Weights of a small transformer language model.
Size: 8 layers, 8 heads of 64 (4 for keys and values).
Architecture: LayerNorm before each block, no position embeddings, biases, tied embeddings, ALiBi, capped logits.
Training: 527M tokens, 8048 steps.
Each number is 128 + 24 x the weight over the matrix's rms, rounded and kept within 0 to 255. Layers, rows and columns count from 0. Numbers have three digits each.

# layer 5 MLP up, 2048x512, rms 0.0749, rows 1415-1464, columns 384-447
136117157151148111122147144097165096188166138113108122118127071065191143130121093132124182120109157098151153146128065158148107137125082132103156101134165151120121178141117161137104164111142108
084151110133143125140172113126148145147124109146131121158116110121114125103136091109140152089152118098066138124095113118137127156159116133152121110131093157146127125096155098141117086152155154
146135121110128088111133117121100137137138144137155133130114137092107104134131117118131125143127105136120135136136108081103125157146138147107158147151155158168141127109110141126108117155139101
143096151104153118162140149130082144156124117159165126094145174132165133123126148170147109119105149129087150123116151110121115118131170160135114153131082124151178123148088134085138089185144109
136161139101125133138144153159140146074126138092183116085170113116136130147133104135127120124128114177154144115121141107116190129129094190116120172113151151137094124140164116147118107151057126
135152074130119115066140137101161141112164148108109095134113138131114180129143119165085120114133163135163115143132102135118146145151182131124138115110182131139148093102100177151130159129159110
128133156144150164140118138174082097133116152115154108104123127150163113111160130056133071090141110113134130125132166129150148120098116176104122115140118111133117117167114107081153132154092094
143112151121133115108146151143158150138182158129166127139151116115111142164084100152143115088170143146162124122105148081138164110131097139134176114178151130129107155140152161102150163143139147
131108128095106117107122093134118126108154135107112154114118130047146136123122071168114150134138143203137147138159128110136171141116109115113133140094173119114115099153113196106143126134114122
143124104123154130116143121174105130136138174091127150173116153103117127145108140117112124119130075137119130093142150129115116123105111129145127143116139136094139116095151115126136100124159136
142177102157074122135133138114131138130121127118158096144121160112125156145092141146129079120154097112130123146166148131118126161122141127147107123113123120126135133163100143130124136142167113
121112131121158131139107172101135162118149138114153138087108111123127143085111125136158153148119124121084115126132139115082112117134082176131108118118184115126145145120129146123110113176137148
123162171080174142164114087114108131119144143082141156116122155157088123128101136116110143140156139176110106167113112149220122095094121188101100161142117151129067071112120102120165110103107146
125134131112169142132138169143142148128114147105128149125117131114100144119093111094142084125146136159101142126083107086155146131169138113143129151081135113151128133134104163129129158118173101
099124130099139119109149156133101081107122087100166143122163119148138138086154137110089113101157088140075119142089128129127112115116145099140149102159092127142125142085084148121135106141141136
059157154135115139141147167161122126137094131123127099126134097115171182120086106140105122107105207110111125095134120111175127134113109113130118130154165101147145110151105125153151091126128155
127138118133166131132120149092090108166127140165123146138143121126135113162120132128125113132134136116095121147152148133104136155132128137136105064093161111125137128121129086136118140122148132
088105098112134147142130123156145119130124136116142131119121152101148112140123136124105128137087099099145143170160117129150168140128138105125109081153120116115120119095077135155125107150131151
131108130110119121142098115131139136109085119110144104157154151132119123165140121130149083187102145143135165109138107147104117174110128086142109062114101130134140158112147127146145141100089107
135104128119122119142098148166151105129128128126153142139111097134147127114173073127103120187147148146139101172136144128097154162104113141124124114112148124107058124111138134140149144170155069
119113111096127136084150097095089188121148122126154138143085142146124139083118122153135098122117155138132093125095153123105111123128138140128135094142165154095129106121132095157180142116145110
103134109158124154137111119189154087136136131128146167089179158127166151097124089139146159133151125136107171141154144170121125133154126109150095123115136087132107088135141143093158139139110133
133142107150127136124150137136115115167159090121128122160093091104144111103118116116149065165164130153137164142111142126106090133153154154155173090131101156133129172072161148167126105115091149
091133105109109108110142145145150113123171141147092138092125114107130148077138116148115122142136107165145145122146104110099196144151114142142151107129154167165176122107133100184157090167124146
179117145097116133145129113105115137139095132162113135150123135151164135104123103152105098144138092136174096132106159128107140127096158146102128127147099149117164159167126126126153120110164126
139130126155160123092140144129108145171140156156139151087107150099111130098090137122089135091086151157115137147109110168069109150146099141112122104058130110111142117140136106123179135127125115
155142083165161145138131121142116110115161151110156115123126096121116132132115133146098112128118073161141098161131090134125129150150127124121154141117141145129141088120078099152140117133143095
136149143140144099114133115137176118139087115129116150134157139155101096118094143105118113161125154133141093105118131105134131108081133114143138173150131101155108112108143100154112129156115148
145118136141115128144119137083086188101084126147150093111149138143093155091179151122181138156154174131142145169097122126130107105127131136167133126120124141138107116108112131087123126083133083
110102119096112110116153146111114158139135143102180189138110134132125159120139100136098152147121144143141181137063124107080105093142118136141171121142131122153089123102122113157122129128126119
126159158115101134140130159140085101105110126142136154144113138154134103139120149120052175114128119144150083125120133122112131112141129128138124120148101160105090155182181133105152131144132160
138110115157128137120106111168150128102124153136154122128167132159157105126110130115132122121147112150070154128137152138162125134141119111082181121132132150145140122131141109160136122148137116
150132132133188124103149153140149132142126163141119172113096147120153125128130134153126104129170138129098180136110161140084121120153137169141106123138173112106142142156122180095127122160118151
138080105102160142113101125140098146147148144122117145150126147097093062094119151095136130130125128098117117107124145109136108124122158107167148142174116178110150133103148075128127151122124049
152100114150123139137170119144081153151149071165139108079134100148109167117159177120113125075117068155142122130132135124146154119144127067140134119095106119112134183135165124117134089121163152
130167163156074142109124131142160129112105152086133133136117142127077116102104119135106152136134158135149111117112147100099137117138128130150113132141173093134150132122109150122114148135140167
090157124160127128121152076120137143097136147118122153123123153145118114124135122113041153171123164118113100115136162127090125161133175149147123125129102129135106108182177118103110114122110132
087141150153109071097125152138114139130135165138141149097102090137133156092116146167121143169148120122119148120144138146120166134107130135103144132179098139106072116140123159131123160155135101
145129118094113122172105132093102136165115113135124143144157165136134099124134124129078134132137103144096096132125081101094154158115097116125140123169120116135114130110082116090091088101154175
091120136091136120141135106158131117124116129128104132148095100120120130121115142135162155089171143156185149167107124146123132157091165125108123097156082102100157164151145129112156115147116078
119112138138106128146119133128162137140103150161124129112129122127108117094147081137146120105113153139136119137142050122105133134155154105131131141084168136148161091134129124089109150136119153
112132146088122111160137077148133135156092139129124150165117088109082081114122141087087165155100130139133113062111169134157142123129144092139157100159149141158139104113120117141132166093136110
101102098141128162121091113181129136105101109089093145122162161142140153109162110100167111150131099125106145121144125139129137134123130091140151101117156177136090081146117118178113130116103140
096106120136090169173098124141084196123084162139087093122119129156140146146114171163068124088131090175079113110103109141170121136117107136156071116128127127115131140159149156096118165163128115
134084109121142188116102146120144116115113098149124139155119153108134150107130150143083132125127163135112119128134170130125140156097136121136138127133130124093093151127125111146160128145127148
083139155109069135160162121136124093157142166082123148176153102118124143121114104142123179109130101151129128123128135135159148112125160102086144138122114130163109103120152102162110132128132143
121139156118116115089168145106083122101091111089154129132148143105127141174140156120116119089110113156174116203109122113122127142131131117114183116162150094094113129130097130127155147122177140
097131114122120112159130106107139094117131143138105161097118103110105125112119134131106125098152130146119106143082153140138111107130179083144119127165117122105158140105127175132098137086088120
113122164117123155131158114144159169131066105122155132177183151177131165141142139177110136114104101159108144119131143148142137145158142112106107161122089100095162125126126161149157137056164130
110151161132103123152118137113121136120108087080123064106127112113129129126099101124118144110174152116141124116081158146137110116124100152154129148102141162121023162131100147094173092163104160
# layer 5 MLP down (transposed), 2048x512, rms 0.0413, rows 1415-1464, columns 384-447
124134120112121125183158108121139124139106148112124098091151101145125096096094147142107126115112097114091101126092129132091124116085147140124149135136139143122110119138099154135117105143135133
108162116158126150138160113145099145144122132115121106109066139095173135170104106131084108150176152151124113128138109147125087089120107105162132133131170143134147129098131129129128118142106109
104124095152145133124124113143151109106113105136130166142146111097120116123118105159161147139146122125143148171131149118144132107122136120120105177130128151121138146092148134156119112132150130
152095120154101117165126136107099127119130082157131139098131107168124149104108120156168121108118130129151111138128157092118120080139090173118150108147117160131222143088107146139118113155144128
104161186141110109119167112138123117148156123109118090171084117154152118116138115098172167082176120141133137173133121150112155114105145131140137143113192141183131134068128118175096174128135105
137144144127104113088117143081122092108157116130112122115116131096163148137122093131107098149124117113091116148131103123091125121179127105083132103122060148146136114106105141107159120133110105
122124173149132127133151081118171094167149114145116110152121071100119164122158127123092146107143119114153108115148136112168092130142105083119155114148128124108118150148109146138075131143081101
105111119111110113151117147095150111077127151124142107108137105154124101177154134098123079148126141094165191177141119138127122115124143093098156135144147091106077128141126097142131158101122133
119124079138170114135149115113116084195170152095150143110105101119096090125122161129149119125121151126139135142147132148172135128085135119120141106146126166143153120101138138158103130102105137
131124142142107138144149115097104149159131141118132110117100120138128104120100138146123119124088115143087110105139137131097131127149156158140125102157148141080111119139100200116118175134104150
115139128084076128115119146135185176147162094089143100110130172125120155099088129182183148149095159186179131113135186163108094147094117156159075109113101152117158095121160169127132135141169189
161110149168125118104130119128136131139125122146117133110121115112153145117108098142127136105154112145100144103136122101139180149114150151108125151117139139131111120128191142138123127118124115
121185162154203126165124117150108136142139119090126140111092158112156143125108144117102152102132132118110144158138134133129163139103109134098139121141132128139112161099108137073119078114132125
135144124094118131135113120096151134156158094135124109112157120098123098093112132107121124131121105139131092173114107141097119149116148125108131185149127103119164130090131158123110131165107130
104130112153100131153100116137178181138109124148124164179095124137127069149115143169132133129107108161125106097150124146181114119112161135125121147144092139099149142131119126121105151100095138
161146153120066125132171108131157091154106128138156160087129143101187125148173109116093133120074155099114139146130120085125150141149126137098108097141107127147194131108103158113088153150105133
111122156124115134156145089128137159110163127147117171108092112096181117129113121125134120100144124112126092168095131160151132167117112092128121150148112105151138162166120161142135090155131099
156128103138125117123106122117132130123126171157145106095130118143117125123142112161144122174180128117122111092116118132127139095132107138135191142147091106162146136149162142128126112125156109
115096148127109143147109165125169134109118102147136101136156132123105142159105109099160137131153091099112108100119064150088114094122153120098101135082043142172126150073147086089157096133118109
138129135121120081118136155116130145123108122123110100097144143122183135120089141140113126123103114107192113099144112052155128137135135145115122127092106169129149138134150144101123103109140175
122135141133116171128139128111118135159170152154130148133127126141144122126133162148145125114116145123107196073122131077125140143110080094130094150129077103125129113127141160111116175166147118
119117128126149176139110139133170155114169130099091148125182131092121103089151102163118126136113145135140093141120111153176160156143155138131091127123150087154132155124120140142093100108118147
144114164110136103133115179061095089143136140142146131140152117135112146109161149106129140130097127104136118123122126145117109114103113163133102152154154089099137123114134147152139131143106109
170115172129140113133107094129118157119102128082103142140172129077118156127123138161159149137168096155082149127115126105045156129124104144136160113147143152138145115100146138111169094152116118
135122114129100133133126170141099149096113131098141127153090144146166122113126117085130137173090125144178077145111108132129171125119195128131098108099173151076077136123133143107109120135121128
083124141114148137086140132111113144127144108125089082232125119072120130111111105178136130123112145172137087098127065160148120113075143111118170105132149115166165098138126121170136151115094119
118132096146078135134157138156112123145071151134128134133115136142091127156116114097142129163141114154132161128087128129124135136159173131157140119174173121114128136152144147144099112143167174
131123110141125106151128121126133121088117141129112135135123094114157139115134150114113148091120146118107116151112168141085104163123128124115109123117135124116182134140138138125147127122147113
070123119156144133083142153101101131128177185100121150136121107156130135162102113147116112142133124140110119084158171122110133129138138142093107169139138148118110117149117102157102147141123134
116113132160124129158140126139139124139132103116128123125149120178167133129135121072146178149161118149077103131130096162096150157146131164149123139143140186117074174154125087176115123156110133
111115104105130124106120095126115116117166119112120116154100121149109155090119101128159123110116127138114143114139128107107122129124121158166093138153141109155118173097088153101156145121091109
118149141109132122123113109111121111097116129150119174160130148099121114176133135144130166107122126111152128130122178114146099105093153139111113112122115132137147122154127134145149106177143113
128099128133093090159146140115135173121139083143123211139123145133099102134138122165137147118130151116125157156100086112127154149107130121171122134085103122118147170133135115124119161134139128
163119124155148152139112118143140102145129139086163141112093096140131114150129119135172164138159131164094098095089103139116134162164089136091109118138085140120176175124124146094158177092105054
099134124098157136144158168110124122129149152121114147113114106141108150126119125141128144120139136149120081129133117140138084121161143144136145126101126127123110129143162130102216120150129096
166139122061124141105142146116103154160082148129170078142137170108121140149146131137163084156115096099165123157125107113122145146139123108134099139123160122131151142137132131155129140088088118
150183103163149152129118129114125089118136177141123123084140143157113151137121132133193136159114097102159129163142209143123133105105105138123133165135159135133159112079119122121115151165130159
136091125117142123117116121088125132104136142134139152086088092123111113074100171079140142128153145089111126120146113153110142132099084162101145157089145133095153153145156154184129141111137141
145083120137113132131156119140091147112172138137131181099076139124118152072156156146137170090146157125136085176110131131117105122089139085133099118154097157157180074058179125126102121102131093
126117169085131114134131089099091146094127126106120108144145146143132087153109122140141136100135127098162128123133157137070164189113183110123122110119128091091116117108166116125112117113130154
140145125113140131132113118171132117113143116085178137125162126173186133077146131119104120141146123102175105089136117141110152133119126169139125114156132115098152149085103081109136155103126121
127082078090145098058053136109126138136114128112093116111123119124143135134129130104119097149166099152106147134141158099123170132177121141120110078086116093172128155127141155144111112130147106
113114139142125038115125103099130122112132132091148165139139113140068109106151077136111132108107131148103137163133126139127128142122119125132115156141118120143133110103114115165122116145108124
127107108147115113133130111093113140140112174121197129105109125143117140114125156155130123142116118125099073123136101143086160140103124195093151166133150178136169133185152109151124078127121142
151163119123125100106109138130123133129144121112165120128125120112118135110108160148126128155132115178122139124099130132154091139137136136166109126126099110149136148136130145124161124134133101
149106112146153137153123124073085140159082141093099114141105124158136059132153119093141120126132106074105106142104113155142152116156157118152130107123111104135114180147097094088091098067128119
123168135147147068139144126105117095147160106196170117135161156118099119153149145131125121135082159140132145145098137160164121063145163106072108126109154136104146141128160131111190165107164096
125152150132120118182141128106134129104105178153097142123136093103175131123155131155089095150124159121140126170152132114097135105150123132165108106155138170078059166124118126116117120142066120
085140102154133106164129119132158136070128142070186108112106114158109142115154143138141149148166156149143129117199152154153108132108103144137123159119127088102102115167149121127065130120128123
123182086129098153096150117093122150114132123139119097136124143134120096101137146094122137081146162143132136135130149120102121130113128144124157153131116090131182164120146101103141173116102125